config.yaml
num_hidden_layers: 8
vocab_size: 2366
norm: "rmsnorm"
init: "trunc"
Each number is 200 + 30 x the weight over its row's rms, rounded and kept within 0 to 999. Layers, rows and columns count from 0. The size before them is the row's rms in percent of the matrix's.

# layer 3 MLP gate, 704x128, rms 0.0894, rows 483-491, columns 0-127
097,147,207,188,211,223,191,166,195,158,197,239,177,213,191,177,221,203,198,229,159,174,182,196,215,168,205,187,245,233,201,229,122,171,199,191,188,140,148,175,145,200,242,225,183,224,111,215,216,199,165,175,210,172,208,147,235,197,265,268,219,181,218,228,241,219,209,168,245,177,193,248,261,213,208,228,234,164,228,218,196,212,193,205,246,241,211,155,200,227,183,205,179,177,223,205,229,226,268,222,206,190,233,180,192,176,149,209,211,248,240,217,179,195,235,186,204,154,218,192,183,218,203,195,203,154,166,219,218
092,225,183,216,195,190,184,238,221,196,172,145,169,150,194,182,176,166,225,151,167,202,202,168,217,158,173,229,181,145,190,200,228,248,189,191,185,220,231,196,231,174,161,165,209,175,195,233,185,205,224,193,224,163,152,172,162,158,162,196,203,175,203,161,153,214,252,195,143,212,160,168,160,176,152,179,170,233,164,159,234,182,223,181,212,212,194,216,274,181,180,184,223,149,241,205,205,181,150,157,163,119,212,248,223,222,168,181,245,194,227,219,230,173,162,226,171,171,167,199,210,183,195,240,214,164,195,203,185
094,196,210,218,200,215,217,224,218,177,201,220,170,143,231,215,217,186,215,237,235,214,219,231,145,194,212,186,207,189,218,239,185,241,219,223,200,210,251,160,277,236,185,170,184,214,192,209,296,183,243,242,198,152,205,224,191,166,147,204,201,225,217,204,278,231,210,177,229,217,189,148,152,213,213,219,205,180,153,209,182,211,194,207,230,211,194,178,166,207,189,120,230,190,122,190,250,213,187,228,235,184,213,176,154,154,202,212,195,246,215,221,172,236,200,227,224,199,235,220,209,219,222,239,225,232,252,221,186
100,203,212,202,163,170,215,183,189,174,234,185,186,191,186,213,135,167,180,152,195,172,256,167,158,158,193,232,213,221,189,182,226,208,213,230,203,153,250,200,229,193,138,245,257,226,212,236,239,197,232,234,201,180,161,164,149,149,207,186,174,170,233,170,206,234,222,163,192,238,144,235,210,256,140,208,189,175,204,234,227,201,206,246,187,187,225,185,202,222,191,229,257,209,217,198,202,268,192,184,171,193,227,181,133,269,231,214,216,178,232,195,210,228,185,180,195,201,159,172,179,195,172,218,179,189,254,233,209
096,152,188,177,179,212,164,204,224,215,219,161,192,139,180,212,176,217,170,209,204,176,203,191,153,192,207,170,139,176,155,243,236,202,158,140,130,177,194,162,223,153,228,215,207,208,214,234,229,278,182,180,157,169,157,195,137,166,174,217,256,176,222,155,204,226,201,169,200,187,193,173,205,199,251,218,182,225,205,216,157,212,227,222,236,223,168,221,201,192,186,211,169,189,196,144,237,202,189,115,181,230,204,221,219,173,214,218,209,194,194,161,182,217,138,193,243,187,188,233,156,210,223,212,162,151,211,197,196
100,217,214,197,189,207,202,208,189,184,236,135,179,177,188,252,195,189,186,157,236,199,184,200,207,196,193,262,191,183,202,198,227,200,247,195,138,169,187,205,181,196,180,235,178,218,165,211,256,259,193,189,241,177,219,180,198,142,195,235,192,190,198,185,219,311,206,155,210,201,182,176,246,166,160,238,197,163,241,203,169,212,193,194,200,202,222,194,237,114,186,200,245,197,213,224,188,195,196,177,176,224,208,220,196,202,209,257,169,218,135,181,233,182,172,205,188,143,166,183,164,191,198,175,186,189,258,257,261
110,208,160,181,177,178,154,160,247,191,227,215,186,207,190,208,193,152,221,196,144,234,180,169,266,182,231,197,247,219,187,243,216,234,191,216,203,178,189,196,126,202,196,202,183,216,204,169,197,218,242,185,186,185,193,188,144,169,238,154,217,162,155,208,146,203,172,186,178,240,162,203,226,192,236,190,154,211,180,189,181,176,149,247,204,184,163,155,256,230,224,195,245,140,177,231,131,221,248,192,170,225,179,195,254,255,162,211,195,236,184,228,200,233,209,169,197,192,183,180,199,218,198,187,193,214,186,247,257
101,187,233,230,243,174,174,172,251,160,168,238,201,171,261,234,225,164,206,228,202,212,192,186,237,151,252,210,213,166,229,174,192,195,207,220,207,175,157,159,153,253,218,167,208,144,175,139,180,181,201,196,205,185,285,132,216,187,227,256,194,236,209,222,220,208,188,181,195,222,242,199,142,207,166,198,193,222,204,199,169,144,188,230,224,251,211,166,232,212,165,214,169,161,166,192,182,172,215,209,216,211,195,159,176,146,194,218,201,210,256,173,206,227,193,254,195,218,233,224,185,191,193,226,172,182,195,252,214
097,185,185,176,190,127,148,182,198,176,191,176,186,178,245,202,171,147,219,141,219,236,206,190,175,174,159,230,187,163,217,205,227,234,173,154,190,151,225,210,182,152,184,211,226,145,220,214,233,212,227,175,251,172,219,167,189,177,142,218,205,205,207,211,211,221,214,182,181,210,184,209,212,169,176,194,147,189,210,216,147,199,228,217,203,209,203,233,228,164,149,208,228,183,165,163,223,146,203,165,199,132,227,201,212,153,132,230,245,229,185,188,240,208,196,207,173,148,138,147,187,217,189,225,177,141,176,212,189
# layer 3 MLP up, 704x128, rms 0.0777, rows 483-491, columns 0-127
104,237,179,192,193,225,176,219,239,196,206,202,205,221,167,201,175,223,179,210,187,206,208,250,220,199,196,221,176,205,210,197,184,186,172,268,201,265,201,186,169,214,213,152,166,199,219,260,137,197,201,168,222,235,211,174,184,191,201,212,164,192,186,237,173,158,183,224,204,210,244,232,216,149,243,206,287,225,181,138,149,168,229,218,258,147,207,188,264,104,194,190,137,253,204,205,203,209,168,200,202,203,205,210,236,239,225,246,183,193,209,167,223,199,193,174,210,176,171,216,187,229,243,187,219,223,208,241,166
093,232,218,235,222,201,185,218,156,155,204,207,206,147,246,158,200,185,216,216,229,211,180,178,217,222,149,169,214,162,189,230,226,267,170,180,144,177,182,207,220,175,201,161,253,234,237,208,177,193,234,185,180,263,201,206,211,244,157,211,225,194,217,130,196,210,231,158,206,207,188,195,153,205,140,203,242,210,171,187,252,165,190,178,150,209,169,175,154,185,206,207,202,159,223,164,190,151,194,199,226,164,159,236,257,188,195,189,210,198,250,249,199,237,226,264,167,201,223,214,195,225,217,225,206,211,161,195,252
097,167,180,235,208,219,190,177,229,261,205,193,182,170,229,208,199,201,216,190,251,207,169,212,169,202,222,199,238,148,201,223,203,247,183,161,186,237,207,129,210,253,197,179,215,223,241,248,223,178,211,207,292,187,198,204,188,137,186,162,228,171,231,174,207,187,214,188,197,180,208,132,211,262,172,196,216,204,199,225,195,202,206,170,229,181,157,171,146,161,262,183,242,205,196,142,195,265,190,191,191,210,205,216,194,177,217,178,224,178,232,224,162,222,220,217,213,260,198,148,151,232,159,219,213,221,197,234,159
097,169,146,194,148,221,229,202,204,134,231,197,237,204,175,226,222,178,180,223,208,180,228,169,193,220,242,197,220,202,173,175,214,168,189,235,148,203,175,192,154,177,155,213,191,223,219,117,208,196,195,204,206,175,283,124,160,232,274,195,241,168,230,180,204,251,221,189,244,183,214,217,194,224,221,245,207,195,224,237,181,164,215,190,101,234,200,264,217,187,202,213,229,206,232,237,181,213,178,173,209,230,210,187,193,190,233,186,226,175,215,224,242,192,235,182,234,243,215,207,212,195,187,205,234,181,201,201,213
103,186,194,210,213,254,267,177,167,232,216,220,212,204,245,177,217,200,253,234,233,196,133,192,182,181,208,240,180,159,219,153,168,202,191,227,209,235,162,112,200,193,209,168,169,214,210,197,195,217,180,245,208,245,207,176,230,202,208,256,179,181,187,187,189,239,180,204,192,202,225,182,208,184,190,223,201,160,150,208,242,176,144,180,219,252,242,146,200,144,174,176,206,186,205,144,194,267,237,261,213,234,199,196,230,211,207,198,118,217,201,216,201,210,191,222,212,201,211,214,271,169,219,188,203,165,223,206,181
101,214,216,147,196,216,223,252,176,258,224,168,167,226,227,197,214,215,236,163,258,134,181,243,174,228,219,187,213,207,177,194,164,179,230,209,129,190,240,211,205,273,192,255,209,222,187,182,247,238,203,151,247,221,179,213,178,194,166,195,181,184,237,144,207,215,258,231,205,130,167,187,184,220,191,223,176,175,199,189,178,211,197,185,213,212,222,212,225,151,252,236,245,205,205,175,164,189,207,194,187,251,167,228,168,213,204,249,179,214,204,181,222,234,254,181,194,180,181,208,180,170,170,199,171,190,228,189,263
108,248,215,219,223,207,195,193,165,208,205,206,234,236,191,165,209,215,170,176,178,218,183,213,204,203,184,265,180,132,208,227,201,177,212,162,232,244,230,158,214,168,218,196,226,213,182,171,221,216,188,241,253,222,177,222,210,185,154,256,178,232,185,182,163,179,192,168,161,151,222,192,205,185,191,188,211,165,117,161,242,178,206,194,208,184,290,206,221,162,233,200,156,226,252,177,201,241,207,222,207,241,154,150,207,158,193,195,195,190,180,170,167,227,264,217,235,211,211,283,181,223,216,226,194,228,218,232,191
102,152,211,173,188,235,141,195,225,187,245,238,228,200,215,219,258,203,172,200,226,209,172,196,206,202,160,182,161,175,208,194,224,226,231,164,231,179,193,201,188,167,213,205,205,186,189,183,190,154,218,224,250,224,178,196,134,175,186,291,183,191,211,172,184,183,179,216,157,161,266,146,168,210,189,185,289,168,217,208,217,241,227,200,215,167,238,185,180,180,211,192,172,185,169,214,223,137,221,214,266,227,179,191,161,217,134,159,173,200,217,195,213,214,167,182,214,209,208,186,139,214,178,233,213,196,189,246,154
085,185,255,208,174,210,247,212,154,221,198,215,209,205,161,158,220,210,152,216,151,232,214,204,214,217,169,177,289,183,226,171,201,188,214,225,215,262,200,149,215,189,182,200,183,215,184,181,202,148,182,196,214,170,266,248,209,241,146,157,191,172,194,188,169,221,220,182,260,220,199,228,227,234,189,240,198,180,171,183,210,238,172,139,171,151,215,176,242,215,230,182,194,154,227,195,218,230,201,201,238,254,194,215,171,263,208,197,192,201,178,231,183,219,234,206,204,218,263,264,174,186,217,189,175,186,141,195,184
# layer 3 MLP down (transposed), 704x128, rms 0.103, rows 483-490, columns 0-127
103,209,190,167,149,230,174,121,212,233,249,242,169,223,247,205,196,271,239,193,230,172,194,212,231,183,183,164,209,205,217,179,201,179,242,193,186,175,198,229,251,206,185,279,219,224,202,228,217,183,179,206,162,205,246,215,211,154,205,240,147,154,199,230,232,161,211,195,276,218,240,201,217,202,217,225,216,161,202,233,218,192,218,197,188,184,208,218,199,192,215,233,251,233,203,184,209,177,206,202,226,240,221,185,140,246,199,223,178,196,221,195,144,226,204,150,222,169,144,175,214,190,194,172,248,238,262,178,211
090,189,152,194,186,266,166,230,211,170,231,214,197,193,243,212,251,311,211,169,246,200,219,214,222,185,178,193,189,192,177,171,195,163,267,180,202,183,179,163,201,193,196,310,167,180,150,176,249,213,179,228,165,204,221,193,200,161,216,215,192,191,175,221,214,158,202,261,195,200,171,185,245,224,266,191,211,186,216,227,219,203,184,216,192,225,182,156,185,231,173,191,199,186,176,169,218,213,231,193,217,252,247,204,185,211,170,209,211,180,215,161,187,230,217,186,226,237,162,222,186,259,197,219,206,190,251,167,193
096,219,214,167,180,147,147,142,216,163,179,205,157,173,211,235,151,169,211,172,182,206,199,184,200,214,254,214,201,218,185,209,182,168,223,215,218,205,243,131,253,187,156,217,195,175,196,173,228,183,191,241,222,255,207,195,206,196,230,187,187,176,194,172,169,211,189,133,220,159,189,162,215,174,214,247,220,182,246,145,162,215,212,169,185,175,214,231,218,255,278,227,212,175,156,202,154,216,229,246,194,201,200,255,233,244,183,162,157,218,206,149,178,196,188,165,167,237,215,184,196,152,236,193,176,219,222,172,210
097,199,155,193,211,223,186,194,193,146,192,230,243,194,207,212,233,276,218,174,233,203,168,178,195,205,231,244,148,164,224,176,240,172,172,203,204,203,205,232,237,239,254,203,163,195,204,201,179,160,228,215,202,200,177,249,244,220,183,201,246,156,161,197,213,123,142,216,213,173,178,243,167,169,227,147,218,175,228,208,194,190,209,232,203,153,184,216,187,222,185,184,210,209,232,198,184,206,213,114,155,231,176,175,172,174,191,204,238,198,186,234,185,239,250,221,130,185,231,192,207,205,267,219,211,223,204,164,231
103,232,213,219,150,226,195,227,165,213,204,201,196,189,235,201,186,210,156,199,194,218,214,192,191,177,197,213,215,213,176,181,265,228,202,153,176,117,198,193,230,180,177,214,217,233,196,242,245,250,183,252,210,192,205,178,190,212,192,217,217,148,223,169,138,234,202,155,263,265,175,180,200,160,198,213,184,229,204,185,190,152,209,185,181,167,202,254,228,192,255,216,255,221,181,192,217,219,160,205,223,206,250,192,226,175,163,227,196,179,171,193,171,247,147,175,238,237,133,201,206,164,185,213,145,142,175,160,189
104,209,211,170,149,203,205,267,216,204,169,250,166,241,206,164,267,279,230,176,174,148,188,219,218,228,200,239,180,166,202,209,176,208,210,233,160,158,242,221,245,207,216,200,212,244,171,179,235,173,177,217,201,252,174,206,220,173,206,177,200,160,213,183,251,127,198,274,181,199,179,208,166,234,217,155,184,206,212,207,196,215,211,158,274,214,224,209,199,165,267,177,192,251,211,169,199,218,241,204,209,227,196,212,190,202,158,179,207,196,192,224,169,228,195,151,211,201,220,223,211,177,170,206,153,223,152,201,199
109,200,241,232,190,221,217,173,232,256,189,171,222,180,158,224,155,196,179,184,163,225,176,207,269,225,176,200,189,236,172,176,202,149,230,140,168,198,176,191,171,176,172,212,230,231,211,199,202,176,233,211,236,233,229,182,165,163,176,163,187,242,227,167,198,219,181,230,252,164,171,148,173,196,189,172,202,131,204,230,190,184,206,219,203,174,239,191,187,159,207,167,147,156,210,170,190,177,189,217,236,198,165,196,196,166,139,171,155,149,205,210,196,148,259,175,197,198,206,153,200,205,248,137,229,199,220,152,222
100,261,214,128,227,199,188,148,234,178,206,227,229,240,172,195,205,223,224,218,224,234,191,185,84,226,180,224,183,189,188,238,202,194,165,201,208,235,218,273,208,213,219,267,206,189,173,180,199,223,222,217,152,202,237,219,155,177,184,170,227,189,201,201,161,155,187,206,180,193,165,193,231,256,213,191,185,173,178,243,206,195,178,235,208,227,207,233,169,214,227,207,236,128,148,193,183,247,209,247,221,217,167,160,208,227,168,198,190,214,169,187,183,189,196,191,225,213,211,196,136,199,208,171,262,178,184,234,211